config = dict(
    num_hidden_layers=16,
    hidden_size=576,
    num_attention_heads=7,
    vocab_size=32000,
    norm='rmsnorm',
    norm_place='pre',
    attn_scale=0.125,
    bias='none',
    init_mimetic=0.5,
    decay_shape='linear',
    final_lr_fraction=0.0,
    max_seq_len=1024,
    train_tokens=1185000000,
    max_steps=4521,
)
Each number is 128 + 32 x the weight over its row's rms, rounded and kept within 0 to 255. Layers, rows and columns count from 0. Numbers have three digits each. The size before them is the row's rms in percent of the matrix's.

# layer 11 attention output (transposed), 448x576, rms 0.0399, rows 57-61,121-125,185-188,248-252,312-316,376-380,440-444, columns 72-143
099:158130144119153138099132125142098112110166102118098154106071141150125162103131144122112083154061130169073168128116124114112130128098105133153149145198125110127153130144134162120174144083096166109090065158112065065117
101:126147137164102175183157150117136138111093166143099108100096177000188139129148075087144081097153117127102106110128140127148150143169121166119142112076151087146139125158152140143156095143145125134164143107148106225100
097:155088141145066112126167126127079139100167188125145143113113154117155130081205167148112136156088162103114106131161148100143107122153121049120063125152188129133182127116116110162150082182170158155032116127152149129117
098:125117162143157117155123143149104098126150151082124083146073141079140122098114127146152129107135099156133087160092158120165183114079122167169166094098029147071126077112171110150056098152150138159162109123126146140125
104:142109147170151141088125153109071128082123139148132118090140127083140128116109077145117134085152161152125131158155149084146161126168128127106103129143141129182116107141102139141125110137144119141093101118058103084137
110:077127124097130112087146055100077176162175143126102077087157151160076148174138204135154177128113072151156102096191128108095079102132142135158138160170114141105119120122147128145157161132129127129135164163152133164174
107:133113123176085133092175192134113117072080158148082106074065112001166150179192101114137094146156123104122100172089127120124137170180140103181132182098158124153109086070162115085185117184163121108123119083084132154133
096:142080103123107150062135113128074139120133147124099198143136059148137130167134144108054103103128130121109149122138164135103121157161123084072142112155111121105117115129145104211074135098142151167031119084160171133148
123:106236117178114168159100155133135099182109090076127112132100162110074099128152133117129132137112129126188122109116072131128086138106148067174133121157068123164098150138144125112160099204079100094162148124116085149077
119:116106103175116176097120125153134169100160111105140135139088111066137143098126121147125114145177115111141183135095172145129139155179122086055180111097099177216127109141183096117122109159104117149206113124114123056138
099:000158139151164103103109062102109189148083138129106102113133150149101138148160212162096127120129130150169100133163119109113075113135086146138141153126148158089169127154112105139135178121193122177151180173124154150189
096:176101113139105137154147158105107132118121155148076086090076139038088147164134151162097185166149118061133133197140123150116136086138121063166145171120113183113145147093152108082131134157087106028120101123127124161141
088:132086076120133116126100128138111117104118173105091138112160080195156160168170177184077179118108138142134121097105156165083114094093078126119053130137109126123141133122138130116117136130148117194057110094136172120100
097:073137182147157134166108112143099139178149133081098141133169114055042137173099132098149118149116161066160108161094092114066133117093190069144155070124076118093095136136147133108177104141111132119191151120074075156128
110:069192130058063151085096117113124149094163132185183143102109115127212058138118124099077151123111132064091173136127088128135114131098130148059189151065157169116089118148094137145139159165039070189124111095108039088092
097:144156129089168117128186140135132110139148184118080168124151086137057139150192164162114081122086151192133136122162068117086161065133116115161149143098136081099103130143099189131130135089112138085100119171101148102168
099:108139151213124137101105097114108080096130157120127051080112151097101136127110148108125121136168141135124118193120137138135096114157114140096122196129124128153138080204117136100134144119124145106118129136138150213141
089:140104106154082103073126131144068095139124125165147169104131121142159129125157160117104166113112172138136140097102212121135160101110162109106118111142128163151182137156103146162138125129144175137071132066168150165180
101:145122173105150094133104137151070158113133127119068082119119111163097157107157157148110164134128079152158117132105092180142129094077145150127137054177115123168117132112144129140138144177132157123097197191093124133120
103:048135136140140143074095110097104095111149144101155191131148127180189073117102104158138150133086113121118086104143141161159145088133140077117058137087161157139139136177110143173108119131120097145092112078087088070059
090:133183131158120116095144088082170133101122140121106130105123182103132097133167171112139106201133108159175156136123097102115070105095067147123172138156123152087104147091077113156081158130143109128123107190115161140187
095:133079128142127114141138064107085141156110161196131099114082159090105158124124098104126119164195144078131131185114115135134076115132136072142133176100133153112145155097111140111137179109114126088180132150127135201109
088:117103101149080186145079102149139099096153125160119067133192100093127152084177169181140175128082123093129135058136120118123109094152119183124089123122103170147150172124139122135203126077120145188049087043103165137122
094:178109109120161083145118103104075147111102161082121111164157148112065151126148142133142105091104128129119137114120092111142098143063201122146096091153100128090146144112152131161142121135097158184099087186074156137088
087:140109169141136161123134155090132171097138160157109114115099062139136084110161096145117178124091108153034110174157090159191086106098109164100176060104143121083093144098112147095147089168124148140075086130130041132120
088:102147180121094173083133130129123141125168146111165128161182216249125173124136161118122133161129113199144161130188153099110101157112143148159154084131063153114193127179154194181121078138123105131078093155145181154186
092:084106119183101119188186105127155159107105177132085109078114156035138153149127067091142106109134128076109136181130138120120125142186093107149138203056149113143141103140162094103137113134120123097131134107159134236106
092:179079141118093127115158090177095120077146152130131197114187128150172118173168133157108108125111138099134163128137195128108101090153103087091144078111125194157161190095153130172158131149153151187040115106150182142189
094:195181182183160148124151075137120125128152127067086116098102162063170154110108100176144123128111143138179145123123145082136153126088129104146144112158117136125145064065123086160137126145169180163134125185077097128107
103:142148155135097154102111195117069107098098186214164131139118135171124101116104133099108127135134087079103108175136117116172127112161118151152121143060205142137147104118140106117173175117092062161128160126138076080102
096:084149139151125141113133075115131153115152123118054135101094116120087130145185192102097101115149134095139146139123113109127146139153120154165153139131140156079120164141128136110165175086110116067163174151138129127205
095:156130150085064166151137122124118121141102156137127064072074152023144128100148165200088117152098093120127137182186155079116118131135116130129119136090128143148113146125161157079182125124136131125152109151059131166127
089:142147104137108190106117070158100113097120142146127154140135057157139154159194119071088122137125185133137113137152176135102137128158115138177062140142139120164140112119111114148120102147131135220041117124140166176181
108:095128161152149141131113177123064120175146097126057090129133133168055109127144156165152135164115148155176077139043109108122082101090156150138099067109070130095139127154147084129169132189135065146127172068127113118122
# layer 11 attention value, 64x576, rms 0.0369, rows 57-61, columns 72-143
093:133193089041186104114183134131129108189127091152016150137120142117169122170142159111050122149127130172069156121150144128110153113133137177143141153154082105174099138138185150131149168114130108105165122171209092095162
101:133130132172055135101123149100106113084110132115149061051070143093190149122153115113105120163184154103072097139125099121135091168112090154093057114113167113128102133096069221112152111112130114155131179141075125086177
098:178166100088112146084109093156121131146170146126142135198088153138092186149162140131100120085093095117071108126115156143106140113098172157129147115164149110163164158114131098145140128147151116158048190097166176132163
104:142129201174161162166160122100151152103142108140071101134125163125118160095117184122108151103155178124183075151044135145101171101093149092168161085122113156174141061154127148164091087156107095117117162101147119182122
100:119091133154159111185127116143144106152156163097157189120097140115129146150134153130139072122146153146134063145140129161086178154161112090135136118115078138188138099142078109190171083140115113174119116114110156195131